config.yaml
num_hidden_layers: 12
num_attention_heads: 4
head_dim: 64
vocab_size: 8192
norm_place: "pre"
norm_eps: 1e-06
parallel_block: false
init: "trunc"
init_std_o: 0.00531
optimizer: "muon_variant"
lr_mult_down: 1.5
warmup_steps: 200
batch_tokens: [16384, 32768, 65536, 131072]
Each number is 50 + 15 x the weight over its row's rms, rounded and kept within 0 to 99. Layers, rows and columns count from 0. The size before them is the row's rms in percent of the matrix's.

# up: layer 7 MLP up, 1024x256, rms 0.262, rows 572-598, columns 0-127
# down: layer 7 MLP down (transposed), 1024x256, rms 0.205, rows 572-598, columns 0-127
up572 085:83 57 54 46 43 55 39 53 63 60 69 39 63 56 43 55 56 92 63 54 61 43 76 58 33 31 40 44 53 46 66 68 46 70 43 66 72 48 36 63 63 84 30 61 28 33 59 46 26 43 61 49 45 65 36 69 41 43 56 60 47 47 33 52 49 48 45 56 53 65 64 83 49 66 76 39 56 40 33 48 61 53 56 75 51 69 64 60 43 56 67 38 47 45 49 17 23 54 61 32 36 66 51 34 51 32 12 59 63 36 56 64 46 33 51 90 71 30 24 57 45 35 60 42 62 38 72 40
down572 088:32 40 39 53 40 17 50 62 37 19 57 64 43 68 63 40 44 56 66 43 47 60 50 62 73 50 70 68 34 44 58 82 59 61 56 64 76 53 37 41 25 46 34 37 37 41 46 67 27 57 72 42 44 64 65 46 55 39 40 74 56 56 80 38 57 56 43 78 48 46 69 41 79 26 60 51 39 48 30 29 38 30 57 39 61 47 15 63 48 51 62 43 28 61 58 52 40 59 52 65 61 33 55 34 24 41 68 35 68 58 42 57 62 81 26 20 54 71 47 21 47 45 41 45 75 43 44 77
up573 096:32 79 53 36 42 64 65 34 77 37 61 67 71 32 69 64 28 52 64 78 55 44 30 15 57 81 19 57 53 38 49 39 65 54 53 50 49 38 73 57 64 45 48 66 37 67 63 53 40 35 31 43 31 53 56 55 53 68 60 31 46 51 38 27 42 60 41 61 60 42 45 54 51 75 17 54 53 54 32 58 66 43 58 74 41 53 67 56 58 66 30 55 42 78 44 52 43 71 60 44 42 42 54 46 52 59 29 67 57 39 46 42 21 70 25 52 75 52 30 44 48 84 44 47 51 23 63 87
down573 101:37 96 73 45 61 46 26 36 32 56 56 67 78 65 22 16 66 37 31 72 41 46 37 47 78 55 67 57 45 62 70 46 62 39 56 57 31 35 26 44 40 53 32 18 47 51 59 63 68 78 46 66 52 49 36 59 47 36 45 71 67 58 62 53 68 33 31 84 54 28 44 60 87 26 52 24 65 38 42 59 42 51 62 44 52 63 59 40 66 70 50 62 51 56 63 45 50 64 51 51 46 24 67 80 61 52 70 68 23 65 45 50 42 26 58 38 44 46 53 19 63 32 07 39 63 66 30 45
up574 104:55 38 38 45 37 75 43 38 60 24 56 42 73 61 59 24 32 23 59 71 24 44 51 65 51 36 83 54 88 65 51 44 39 60 63 58 45 55 35 36 52 31 68 33 57 61 78 35 32 60 52 33 48 47 52 73 47 59 48 58 52 50 43 40 48 50 57 44 51 34 54 72 56 23 70 47 60 38 40 64 32 49 34 31 78 81 63 61 06 51 40 47 34 38 40 44 68 30 64 59 23 50 44 68 57 51 83 43 46 74 41 54 40 50 52 53 57 45 37 54 74 44 49 91 52 43 64 41
down574 097:56 48 53 77 41 37 62 58 33 57 39 77 36 44 60 52 60 59 57 58 61 29 89 48 64 65 52 50 47 20 39 28 50 61 74 19 61 24 37 77 59 40 37 61 28 62 46 60 65 48 29 36 37 48 46 56 28 39 66 53 50 67 54 42 39 32 40 56 52 20 35 56 43 69 12 11 58 40 58 68 51 44 54 63 35 38 33 44 49 69 37 40 42 56 60 67 49 62 62 63 36 35 27 60 45 52 71 43 58 58 60 65 54 29 61 65 48 39 64 62 49 47 62 49 56 59 18 38
up575 093:71 59 55 30 52 47 66 43 61 52 47 68 27 33 59 36 83 49 60 49 51 51 92 66 26 35 65 53 54 61 46 73 46 57 72 58 83 51 20 19 63 36 56 60 39 38 51 39 27 58 44 62 41 45 31 50 26 50 47 46 35 65 52 55 55 54 55 43 34 54 32 54 79 38 86 51 92 56 41 43 36 27 55 54 57 29 61 40 40 71 72 49 66 63 33 50 39 55 47 70 51 55 38 38 62 45 36 42 26 44 23 44 49 24 43 75 73 75 66 58 60 48 62 41 47 48 62 41
down575 110:31 55 31 64 62 44 52 36 59 28 57 35 44 48 61 40 36 38 51 35 50 47 46 55 28 42 37 69 21 38 61 67 62 46 55 53 55 59 23 29 69 42 63 64 65 32 77 26 54 58 52 29 55 47 59 06 31 33 58 55 49 54 88 43 38 27 64 47 34 49 82 59 51 60 48 44 42 59 25 41 40 59 32 27 38 70 29 33 55 72 69 65 58 52 32 59 62 54 48 51 77 48 56 70 56 48 57 41 99 56 37 45 54 19 21 60 47 48 32 41 82 61 63 43 43 50 70 48
up576 097:63 56 38 56 45 32 33 43 62 50 50 53 49 54 41 44 55 57 26 50 54 60 56 46 57 49 43 53 49 63 59 77 52 28 71 21 28 64 37 40 45 45 23 55 46 36 29 48 53 63 64 39 58 55 37 55 30 80 37 25 64 50 54 80 41 46 64 63 56 27 53 25 51 43 47 61 26 42 27 35 40 60 71 36 44 88 60 57 62 59 31 38 55 64 31 56 26 49 54 54 07 47 45 17 43 37 63 50 57 45 20 36 56 50 42 56 59 53 58 50 45 60 45 73 33 63 77 80
down576 108:53 49 20 45 37 68 55 34 52 29 52 40 43 30 56 73 62 78 65 38 60 46 76 45 46 63 72 38 34 56 47 45 50 40 49 65 87 64 57 46 61 51 67 32 58 55 64 79 34 47 53 45 46 37 41 70 48 32 40 48 41 76 52 54 51 60 36 59 63 44 41 47 18 71 38 60 46 76 52 24 69 19 21 09 63 40 64 60 67 45 66 41 40 71 49 62 39 78 47 56 48 49 56 49 51 58 52 64 53 36 49 42 33 67 35 44 46 61 43 81 42 38 55 67 34 21 54 41
up577 091:66 34 63 43 52 58 55 28 76 42 42 56 65 40 39 70 66 43 75 51 29 43 43 59 56 49 29 64 44 57 62 47 56 35 53 51 53 38 65 32 56 48 56 50 75 48 56 27 41 39 47 54 45 14 40 30 53 63 43 62 41 49 42 31 70 51 80 53 58 46 37 26 50 45 67 58 51 35 50 38 65 44 48 58 34 52 14 77 32 60 52 17 55 42 62 64 45 95 42 58 60 61 65 25 47 38 52 41 52 59 41 40 45 49 57 43 26 41 59 51 61 23 41 56 75 48 38 63
down577 088:44 44 28 54 36 69 53 41 37 66 60 79 47 38 70 39 53 63 41 64 49 40 40 42 37 49 37 46 47 21 46 26 38 56 76 48 51 71 33 37 15 47 46 22 60 44 58 50 46 40 71 40 55 84 90 27 65 54 44 43 65 43 29 42 54 61 48 39 41 46 72 63 56 40 48 53 48 44 67 65 64 55 71 22 44 58 33 45 79 23 34 69 37 70 44 62 43 24 56 56 69 55 37 40 58 49 70 43 36 42 35 61 78 70 70 81 73 47 24 63 55 69 44 47 51 54 20 51
up578 095:58 57 41 34 53 32 61 55 63 47 54 55 39 55 53 70 81 56 51 53 77 92 54 38 73 27 19 28 68 34 57 59 55 76 60 35 85 46 79 33 75 53 44 55 43 45 42 51 40 90 80 43 87 31 11 43 47 48 58 44 67 58 61 25 60 57 41 27 45 39 65 39 54 27 38 59 72 55 65 31 47 32 45 48 35 31 57 16 63 62 50 46 43 29 59 46 49 42 67 55 54 32 52 17 69 42 55 69 47 49 27 46 35 39 48 33 40 43 54 53 33 51 50 09 48 68 28 78
down578 112:23 23 49 42 67 33 62 49 41 28 15 48 60 50 57 74 37 55 79 55 83 40 30 40 31 59 63 44 53 33 63 56 54 75 60 36 54 33 53 22 63 46 66 50 31 60 61 55 55 58 41 33 61 29 38 50 41 74 44 57 72 58 60 50 50 42 59 29 31 58 49 20 20 49 54 44 68 73 71 53 37 38 40 55 54 44 57 56 46 38 50 44 47 58 40 35 52 58 46 38 50 74 32 58 32 27 65 22 40 36 37 51 33 45 37 63 57 42 61 43 44 55 45 72 51 53 47 63
up579 099:37 53 37 62 43 69 32 44 77 73 38 18 25 32 47 64 44 43 29 54 50 59 30 59 58 28 42 37 52 40 48 78 71 41 65 61 43 42 53 19 19 34 64 72 50 50 45 51 69 70 34 42 24 42 31 66 43 63 55 43 43 57 40 62 22 42 43 47 49 64 34 44 67 62 55 70 40 29 67 51 33 87 38 62 75 48 65 49 58 42 69 22 53 49 43 30 71 74 37 58 63 58 36 57 70 66 67 65 28 23 49 64 54 75 32 42 46 40 41 75 34 71 31 48 43 58 44 49
down579 111:41 32 34 40 68 63 35 23 77 71 49 65 44 61 34 52 60 68 28 38 33 50 34 65 41 65 28 44 25 56 74 65 55 49 44 36 23 18 18 25 33 77 53 52 23 74 42 28 52 74 43 92 84 39 41 56 69 65 45 77 63 56 66 93 03 72 46 39 63 35 56 28 48 35 58 59 45 43 48 50 58 57 54 60 60 25 35 62 58 26 57 50 33 37 59 49 49 40 41 51 45 59 30 39 80 57 73 71 57 61 60 63 53 46 34 55 51 60 65 61 64 76 49 22 33 44 67 64
up580 096:37 36 42 68 70 70 64 35 55 52 75 37 69 41 44 54 36 42 51 31 05 19 56 93 63 65 26 45 40 60 93 44 40 52 59 23 68 64 61 35 42 69 50 69 46 44 44 39 49 70 10 56 37 49 34 56 30 42 46 57 58 24 36 51 52 47 51 54 37 38 68 51 59 74 68 66 44 69 47 69 34 42 43 43 15 47 73 46 50 51 61 58 49 62 62 53 56 54 61 74 59 56 58 55 60 40 41 41 54 60 36 47 58 73 38 26 25 51 56 38 52 45 14 39 55 55 24 26
down580 094:40 55 48 71 84 61 74 71 49 80 23 24 48 33 50 35 29 28 48 42 45 51 32 55 71 52 51 62 65 50 59 46 55 61 35 61 60 67 47 75 43 67 17 38 52 48 50 78 35 37 46 21 62 65 58 54 60 43 53 61 39 35 17 73 27 42 30 69 52 58 28 48 52 53 55 59 39 71 59 60 28 36 54 45 56 44 68 45 31 34 54 59 60 61 36 45 38 48 40 43 30 69 61 36 39 35 54 56 51 79 39 47 66 51 63 52 40 72 67 59 47 42 54 36 71 37 26 65
up581 094:60 67 53 35 65 47 52 57 52 49 71 35 52 36 72 65 61 33 58 65 63 59 44 26 58 51 49 53 57 53 53 37 35 62 51 17 21 54 74 40 64 59 35 25 61 35 20 67 57 45 49 51 49 44 61 49 65 71 30 32 51 71 22 51 41 85 40 47 53 63 56 49 73 29 56 63 33 42 68 62 62 67 81 62 35 73 54 35 41 58 54 46 68 49 53 45 69 66 27 59 13 48 44 62 67 21 67 48 30 38 76 55 38 67 61 52 42 56 43 58 74 59 41 66 67 69 69 61
down581 094:70 33 45 46 84 41 77 39 60 21 45 49 46 56 54 69 83 49 44 25 53 39 59 52 49 34 43 47 16 46 42 65 65 44 43 42 66 56 72 29 18 57 33 12 37 99 54 60 51 45 53 59 33 34 50 60 44 64 74 40 42 56 43 34 37 60 53 42 63 67 48 56 64 58 52 50 75 55 62 35 53 65 24 40 67 41 57 44 64 60 28 65 21 48 55 66 27 48 39 79 49 36 71 60 56 52 43 73 70 59 59 52 23 38 37 80 58 52 62 28 42 47 41 28 57 42 35 47
up582 097:50 60 69 42 48 35 51 57 61 29 51 60 18 44 50 63 71 57 48 24 50 50 54 44 49 54 67 45 67 33 44 40 94 47 34 56 68 39 13 53 58 42 40 46 38 45 13 50 50 88 42 73 59 29 56 55 49 21 40 32 68 34 62 33 70 59 64 57 46 28 20 45 91 50 22 44 78 52 37 64 71 59 72 45 45 74 35 48 32 54 58 55 64 33 48 22 51 35 32 59 58 50 34 59 52 48 48 49 54 53 88 20 53 30 71 55 51 51 62 49 50 48 76 49 85 48 17 53
down582 092:54 63 50 72 68 31 43 33 69 40 54 68 60 57 45 37 52 40 77 30 79 38 50 75 44 62 31 20 52 40 67 51 26 51 36 70 68 63 46 44 48 54 73 36 44 54 38 27 31 41 42 20 27 51 39 39 53 27 79 48 47 44 57 45 63 45 66 33 62 54 36 62 36 48 62 52 46 39 74 57 67 55 29 17 68 38 52 58 35 22 54 70 41 59 35 51 63 34 58 43 63 49 48 42 38 58 54 17 96 69 53 38 54 83 51 38 69 54 62 56 56 46 25 80 70 57 66 62
up583 095:46 84 56 43 65 32 23 56 58 60 58 52 65 59 61 58 40 57 40 41 64 68 59 51 48 30 38 24 66 32 46 37 50 55 67 57 47 47 58 29 44 13 76 61 77 71 18 26 44 55 56 62 41 50 28 61 76 47 59 47 51 39 48 46 86 49 67 64 51 51 52 59 72 80 31 55 35 50 90 51 44 56 46 52 71 73 33 39 54 20 44 47 44 75 61 57 54 61 43 53 20 37 52 42 38 45 45 68 69 47 46 58 48 77 56 66 72 33 32 15 45 36 39 67 43 40 74 85
down583 111:46 73 36 50 93 50 49 40 48 56 54 74 47 29 24 51 41 52 39 31 60 53 49 54 70 58 46 49 75 63 32 29 71 61 42 37 63 35 48 24 41 50 45 34 50 62 52 38 37 33 73 66 43 46 57 15 59 28 61 41 50 81 55 70 64 61 50 58 59 51 51 81 26 65 77 49 65 62 57 44 16 49 73 41 54 57 44 70 71 60 42 44 59 65 60 48 71 53 47 60 50 40 59 53 63 45 32 72 45 41 49 53 50 39 34 60 61 54 11 64 46 65 23 64 38 22 64 47
up584 110:52 36 38 64 36 50 41 66 02 18 54 71 53 89 67 28 42 54 53 82 35 48 56 46 30 42 52 51 57 47 27 45 48 75 61 33 55 51 46 43 42 53 61 58 54 26 49 57 56 59 60 58 72 51 21 69 35 31 36 93 41 45 49 62 61 67 58 37 41 64 70 64 70 64 68 46 20 57 25 54 44 40 43 70 42 49 59 23 51 58 36 39 47 47 62 21 53 54 45 64 79 38 57 67 39 55 47 40 36 70 28 51 51 63 73 64 53 52 68 59 63 48 67 49 69 45 45 40
down584 095:63 65 60 67 71 50 54 49 63 36 40 59 51 46 51 49 68 69 72 37 55 37 30 67 61 39 68 58 56 39 19 50 82 47 37 34 51 42 38 40 41 26 75 70 46 33 35 76 74 66 52 58 41 59 28 42 25 56 30 65 74 36 45 60 28 64 42 42 54 67 89 56 42 38 29 60 39 32 42 40 37 35 37 72 59 50 57 51 38 57 50 70 47 11 39 58 52 44 50 42 52 74 56 75 65 49 62 73 54 34 35 63 35 79 36 54 22 57 57 38 55 75 42 42 72 44 25 32
up585 098:57 89 30 69 55 49 57 63 37 67 51 66 46 52 60 43 42 75 68 81 45 30 45 48 41 37 59 55 64 66 37 57 45 37 45 20 55 56 32 47 19 56 59 60 40 52 57 65 29 14 56 39 65 74 43 62 44 40 49 63 47 47 33 70 48 60 30 45 58 61 52 38 65 46 59 53 30 31 27 53 26 68 64 67 49 49 44 50 69 43 50 41 54 57 52 50 45 75 68 40 28 50 69 47 39 18 28 60 39 70 62 44 25 32 50 46 48 47 42 59 54 54 69 42 51 27 41 74
down585 099:82 82 47 59 58 46 50 62 49 48 37 54 44 41 75 61 43 38 57 50 73 28 67 40 27 59 60 35 63 40 34 50 40 53 63 44 73 63 53 32 47 67 44 24 51 54 54 62 55 61 71 24 61 48 31 21 39 67 56 32 59 52 50 49 31 53 45 44 71 33 24 64 51 41 65 38 35 19 77 29 59 48 66 64 23 66 51 24 36 54 91 49 53 23 55 44 72 56 72 68 46 47 65 47 45 22 54 72 97 69 38 55 48 69 41 36 66 70 37 11 57 60 21 41 54 62 58 48
up586 109:22 57 40 39 43 29 65 28 79 51 26 38 31 36 49 42 49 31 53 48 57 59 58 40 53 63 37 76 22 49 60 61 27 65 53 58 68 89 34 29 44 52 40 40 45 46 43 50 42 34 62 35 61 19 35 24 57 80 42 33 39 43 36 48 39 51 35 66 46 42 64 34 65 47 95 26 53 74 33 47 49 34 53 44 53 77 25 40 24 67 66 55 31 42 43 48 59 36 49 74 61 50 46 33 89 58 81 60 40 34 47 78 41 47 26 54 28 57 65 63 61 54 57 58 49 49 37 35
down586 098:22 42 45 23 26 42 43 43 49 71 27 49 56 54 35 81 47 44 47 49 33 66 37 45 37 66 43 60 69 44 46 49 59 50 40 65 66 38 46 64 59 37 48 40 49 59 40 39 69 57 33 50 44 45 79 30 46 63 46 40 64 65 64 49 33 46 46 32 52 44 43 48 43 51 41 49 31 42 55 33 25 54 43 43 38 58 21 46 47 75 77 68 41 71 72 26 38 39 43 62 65 52 46 42 41 37 37 43 64 53 40 60 37 39 38 43 53 42 52 51 12 40 50 77 48 51 46 58
up587 103:56 43 61 44 35 61 49 53 45 45 50 64 52 42 30 71 51 46 56 67 53 57 46 48 76 75 46 48 74 46 24 41 71 41 41 65 51 66 30 47 32 33 60 42 57 41 54 52 65 75 48 30 34 39 24 65 44 43 59 71 54 40 30 49 52 71 54 62 20 46 54 43 58 55 45 49 37 37 68 74 34 43 77 56 42 57 64 52 29 51 71 47 47 72 58 75 49 49 37 37 38 23 47 66 56 65 54 71 85 63 30 61 51 46 71 49 42 42 27 61 39 59 22 36 40 52 54 69
down587 101:74 49 29 70 56 48 43 45 39 35 72 71 36 47 33 43 50 65 42 58 46 48 40 63 63 64 31 63 23 61 36 65 67 44 54 54 40 34 31 43 59 60 55 43 56 35 41 22 48 52 47 15 51 48 35 47 39 41 53 56 48 52 65 56 30 57 53 55 57 69 40 39 39 58 31 21 76 35 48 30 44 52 63 24 60 59 76 95 40 43 42 44 31 53 56 69 56 44 29 26 58 62 68 73 45 24 79 34 55 83 28 57 29 45 41 52 30 42 57 51 34 44 26 55 55 44 55 49
up588 106:46 53 39 50 54 47 74 60 56 40 53 46 53 50 38 38 55 50 55 49 57 48 46 45 30 53 66 48 50 61 42 62 52 66 41 63 28 29 46 39 63 64 64 61 35 60 72 36 04 32 09 56 39 49 22 36 46 44 39 50 18 33 74 85 59 48 60 46 41 42 54 57 58 53 70 45 65 36 46 78 26 38 39 65 27 82 51 56 54 77 39 44 71 58 38 58 52 19 73 70 32 50 43 53 33 51 51 51 47 51 34 56 38 55 31 46 30 44 64 48 39 76 45 39 52 60 60 58
down588 099:45 53 38 81 59 49 76 41 40 57 80 16 63 58 75 18 80 50 60 74 38 49 51 48 50 41 49 39 47 36 51 57 37 44 40 62 58 80 67 53 45 24 31 57 45 47 29 34 22 36 65 39 49 51 50 74 45 68 65 75 48 70 65 60 27 50 63 48 67 57 61 45 42 46 51 42 43 14 38 88 73 35 37 46 12 25 41 35 45 38 47 43 43 54 43 51 63 43 63 70 41 50 56 58 39 31 45 44 61 46 69 28 26 35 70 92 55 40 50 44 54 63 62 47 34 39 65 50
up589 104:66 50 76 62 50 49 54 50 91 36 43 47 82 32 32 43 66 40 30 50 45 44 44 66 55 47 31 55 72 36 50 60 41 71 60 42 52 43 39 43 54 46 58 39 70 49 34 45 71 39 69 41 64 36 22 46 50 30 31 62 52 67 61 67 43 75 61 76 39 31 51 66 78 50 47 53 60 20 75 58 38 45 79 47 63 46 78 72 50 55 29 45 36 59 33 32 32 64 77 55 35 63 67 50 30 59 71 46 62 40 65 59 43 61 81 75 64 54 31 40 47 66 52 47 45 52 51 41
down589 107:24 48 59 61 30 62 28 70 66 53 46 32 59 39 53 46 59 44 31 54 34 53 60 41 34 72 30 28 74 48 34 76 67 63 74 58 36 54 33 60 49 42 49 55 14 42 59 64 19 47 78 58 41 49 60 53 62 34 55 35 24 50 37 69 33 74 38 42 38 32 30 56 81 55 63 35 39 34 99 58 43 54 39 46 58 82 46 71 40 42 70 55 35 36 58 76 33 53 66 69 60 39 37 63 56 38 49 18 58 72 39 30 63 67 45 53 53 29 65 44 58 46 46 35 49 79 70 39
up590 109:31 62 82 62 54 58 49 52 58 34 58 58 77 28 39 41 54 54 56 49 83 52 70 89 64 62 70 62 47 37 40 22 47 74 54 43 37 69 74 68 29 55 44 61 37 85 52 78 40 41 60 71 33 28 24 22 68 50 35 41 56 41 16 37 34 24 45 36 59 35 62 54 38 57 34 65 76 69 25 54 42 52 15 50 39 78 56 48 41 58 50 31 49 53 56 26 44 32 39 46 48 47 59 45 68 73 56 69 58 42 61 32 59 23 56 31 52 53 58 60 43 46 61 57 39 39 50 52
down590 105:33 55 54 49 27 59 56 65 38 51 69 42 56 63 27 60 57 35 36 61 57 60 48 74 49 35 51 55 38 60 31 51 39 59 25 61 39 47 51 33 53 34 63 70 88 76 48 50 51 29 77 74 34 41 69 48 45 59 61 46 56 45 55 82 65 56 60 44 56 39 78 66 65 65 51 53 64 34 47 42 23 30 60 73 60 50 34 44 39 28 27 60 51 73 59 50 51 41 64 72 42 36 41 53 24 58 49 61 30 56 49 69 28 24 44 31 24 68 78 52 45 43 47 46 68 55 53 63
up591 100:41 62 25 52 58 67 50 55 44 36 52 44 66 31 47 62 46 27 40 60 43 42 51 63 48 49 52 47 69 52 59 43 58 59 61 59 75 21 56 65 18 52 56 41 36 57 19 51 56 45 53 43 54 71 36 47 62 54 45 51 64 43 74 40 34 58 53 75 34 31 32 21 51 39 48 44 33 61 51 46 56 87 30 34 46 44 65 40 62 62 31 56 48 55 42 34 73 54 49 47 57 42 54 71 42 78 68 41 40 57 56 47 48 68 54 52 37 56 08 70 49 52 42 44 61 59 48 40
down591 102:40 55 43 40 54 59 63 61 66 42 31 56 84 71 51 62 47 24 60 43 79 33 52 55 59 53 50 57 44 57 45 56 49 49 52 64 37 35 23 37 42 31 46 60 62 67 60 47 42 58 48 45 21 69 29 32 43 55 42 65 71 47 66 52 33 37 65 48 38 34 72 53 76 50 46 51 66 62 65 49 88 40 48 68 61 64 51 50 68 43 36 41 35 28 51 40 27 74 46 08 65 52 40 57 63 43 60 30 58 25 33 43 50 47 31 31 50 77 44 51 67 45 58 69 64 49 48 56
up592 096:79 34 00 46 42 73 47 40 61 49 25 72 62 22 44 09 66 42 26 41 42 61 35 33 55 33 48 40 80 56 29 39 54 50 37 34 87 63 38 69 51 65 57 48 72 76 43 39 37 63 37 21 29 51 60 49 47 42 28 49 55 47 31 34 24 49 48 31 57 42 55 58 45 44 33 65 63 40 67 48 58 40 25 44 45 49 30 64 67 42 52 84 77 50 56 64 50 56 52 64 54 45 36 55 49 57 69 34 32 48 63 70 64 63 56 30 46 58 53 61 64 49 49 18 75 55 55 47
down592 107:28 44 67 84 55 46 17 35 51 52 50 64 63 24 50 51 31 12 47 41 39 67 39 56 53 50 61 46 66 88 22 82 43 38 40 54 44 62 80 57 58 34 47 44 72 70 56 52 67 42 81 63 58 66 49 48 61 74 43 57 38 34 36 48 40 31 49 57 43 54 48 52 49 90 64 79 33 34 35 41 37 57 58 34 55 64 30 65 65 44 51 47 54 90 24 46 79 66 49 38 56 39 56 53 31 19 53 37 50 45 38 50 27 41 78 38 73 83 36 73 63 39 37 42 39 37 68 39
up593 096:91 38 15 47 66 67 41 57 36 54 62 31 55 45 57 46 51 64 57 35 41 55 84 50 53 67 16 58 29 38 48 41 49 43 35 40 54 31 53 48 40 73 35 68 35 52 53 47 63 65 56 45 85 56 51 50 50 40 65 55 38 14 54 52 38 43 65 57 77 58 72 37 52 53 59 55 69 70 50 62 15 41 59 57 27 56 52 27 52 67 55 43 61 78 55 58 66 45 73 51 77 69 42 43 46 51 49 61 45 82 30 43 52 37 38 64 53 44 66 54 69 40 40 22 31 46 96 71
down593 094:57 85 50 62 52 46 46 53 56 55 39 56 47 51 60 51 26 49 20 45 38 39 44 61 51 35 69 63 56 50 60 44 52 34 34 63 27 47 24 64 50 69 58 54 72 41 55 17 41 48 56 48 44 64 61 71 74 54 40 55 42 23 60 67 42 35 53 58 44 45 66 48 63 57 31 34 48 50 15 32 57 91 40 55 34 46 50 54 43 63 43 21 52 24 37 30 53 66 38 84 49 48 42 45 61 58 50 46 86 50 62 55 38 68 49 62 35 63 35 21 57 51 54 54 44 71 49 44
up594 102:42 32 53 53 42 53 63 44 62 43 32 38 77 58 50 61 58 45 75 29 65 57 52 74 41 56 41 49 44 75 54 48 58 43 35 60 44 50 43 36 51 30 56 67 48 58 75 33 21 42 55 91 47 46 40 76 55 79 51 39 39 36 52 43 60 54 50 66 33 57 71 45 37 11 52 74 22 42 49 69 66 32 43 52 46 59 65 60 42 70 64 66 45 28 38 37 62 92 54 52 44 72 19 56 41 32 39 66 27 62 27 57 51 55 75 58 34 48 64 54 55 40 26 45 65 67 28 69
down594 104:62 65 38 57 61 35 45 27 65 43 60 00 68 73 68 48 56 13 80 38 49 64 34 41 58 54 48 44 57 48 88 44 47 47 33 68 42 35 33 34 42 52 50 32 16 65 45 42 56 41 61 46 49 32 46 39 43 64 71 41 65 57 40 32 90 64 17 70 65 51 51 78 48 44 42 58 32 51 50 64 36 45 36 83 47 47 49 45 48 44 43 48 55 55 61 41 38 52 49 53 62 57 51 52 36 64 56 33 61 61 68 61 35 55 58 41 59 60 55 49 45 47 64 59 84 48 46 34
up595 093:42 47 66 60 45 68 54 44 36 67 68 68 47 66 64 42 47 46 50 57 67 52 54 48 39 35 58 52 28 38 68 66 69 54 60 34 66 16 36 62 44 78 64 56 51 62 64 05 52 60 40 30 29 37 47 33 60 23 35 33 69 38 58 26 71 62 29 42 36 33 66 53 60 45 45 38 47 83 70 51 57 68 43 66 27 17 56 78 45 19 33 41 41 37 38 39 38 52 49 59 53 64 48 46 54 81 60 62 42 42 32 41 34 33 45 57 79 31 70 50 30 66 49 64 40 42 50 53
down595 095:35 56 66 47 40 35 45 65 35 63 44 55 49 57 66 35 61 56 66 56 32 38 52 51 80 55 71 57 35 52 62 77 52 45 61 44 24 66 54 28 46 50 46 29 31 55 62 59 63 29 47 43 67 43 29 47 40 35 63 49 47 36 49 60 59 65 79 51 56 30 70 70 35 32 47 40 44 76 69 64 62 74 32 57 80 50 40 40 41 48 36 52 36 14 58 28 33 42 39 61 49 37 77 62 48 48 48 38 57 31 51 34 60 48 50 40 15 55 33 53 71 48 44 53 41 28 36 44
up596 096:43 71 61 78 29 57 65 69 62 34 38 66 30 19 53 65 49 44 70 50 70 65 40 55 27 24 50 65 43 49 46 59 68 75 58 46 32 28 53 67 26 53 52 46 17 58 51 72 53 82 50 66 50 51 34 48 44 52 58 31 49 27 63 65 50 58 61 36 80 51 70 64 46 28 73 67 44 50 72 27 34 47 37 77 64 75 56 56 47 66 57 62 67 32 31 41 40 47 65 54 37 32 71 45 48 47 85 46 28 38 39 62 65 43 27 45 55 14 48 63 52 40 56 63 20 46 58 54
down596 097:32 57 73 68 50 57 48 75 52 28 28 60 50 30 56 59 43 56 47 35 61 60 30 36 52 38 40 37 54 50 52 53 54 46 30 46 42 68 52 70 30 49 47 41 49 51 41 44 82 70 72 42 37 35 16 49 70 54 43 73 29 65 77 44 49 19 51 45 52 40 39 61 43 59 31 32 51 26 50 69 65 48 63 59 55 52 45 75 61 34 57 49 65 73 71 83 44 51 67 53 65 24 42 40 50 58 35 39 61 67 64 57 67 53 51 27 52 44 33 54 27 48 65 12 61 27 32 07
up597 100:67 38 61 37 44 19 46 59 70 63 56 71 35 42 68 45 55 39 44 37 35 38 47 43 46 70 19 54 57 27 54 37 56 43 38 58 64 41 22 37 52 71 53 50 35 60 31 55 54 62 37 38 18 38 68 70 41 41 47 62 63 51 87 40 55 43 59 53 35 60 63 57 51 29 63 65 53 61 79 53 76 56 37 68 48 68 71 30 71 04 57 50 51 45 58 63 32 52 73 27 67 33 48 21 43 55 55 76 44 68 42 62 49 32 54 54 62 44 51 32 48 69 64 46 49 29 48 63
down597 099:99 45 57 39 47 47 53 59 51 79 58 56 55 18 52 37 43 84 68 53 28 39 37 58 42 58 43 31 65 52 54 51 56 57 45 80 51 37 58 66 22 26 43 70 43 44 47 46 36 61 47 55 43 63 41 64 63 43 43 65 61 77 66 31 35 69 47 60 60 43 49 18 70 41 63 53 39 53 52 37 70 85 38 28 57 62 56 59 69 70 61 62 43 53 42 66 50 57 46 58 51 48 67 31 56 47 47 37 84 43 47 38 45 49 25 50 28 35 37 80 36 40 56 44 52 77 40 45
up598 102:61 71 64 73 55 27 55 55 29 63 35 48 47 38 56 57 47 44 41 30 60 59 50 51 29 44 55 45 42 58 53 76 62 75 44 44 53 54 40 73 39 88 53 52 38 57 42 64 47 75 76 39 34 54 45 40 55 54 57 09 29 53 55 57 38 51 54 25 58 72 28 68 59 57 59 52 43 41 58 61 61 56 51 61 61 39 35 27 36 81 42 25 54 47 57 55 54 60 57 63 66 34 64 43 34 36 28 66 51 46 33 56 59 57 45 46 41 49 43 85 57 36 40 35 53 64 41 29
down598 106:60 54 33 55 37 21 61 71 39 77 85 39 44 43 52 57 45 37 59 66 41 49 53 38 56 19 39 31 54 23 57 59 48 21 29 25 56 27 29 56 88 53 61 27 43 51 58 68 68 28 39 84 53 37 44 30 30 53 26 26 66 46 49 53 41 39 60 73 44 51 47 42 48 40 42 81 27 29 32 39 63 58 39 20 69 61 48 74 35 28 76 17 57 70 54 53 35 39 54 55 73 46 72 56 69 42 58 61 46 64 45 74 55 40 56 31 57 63 54 64 47 35 42 58 43 52 53 26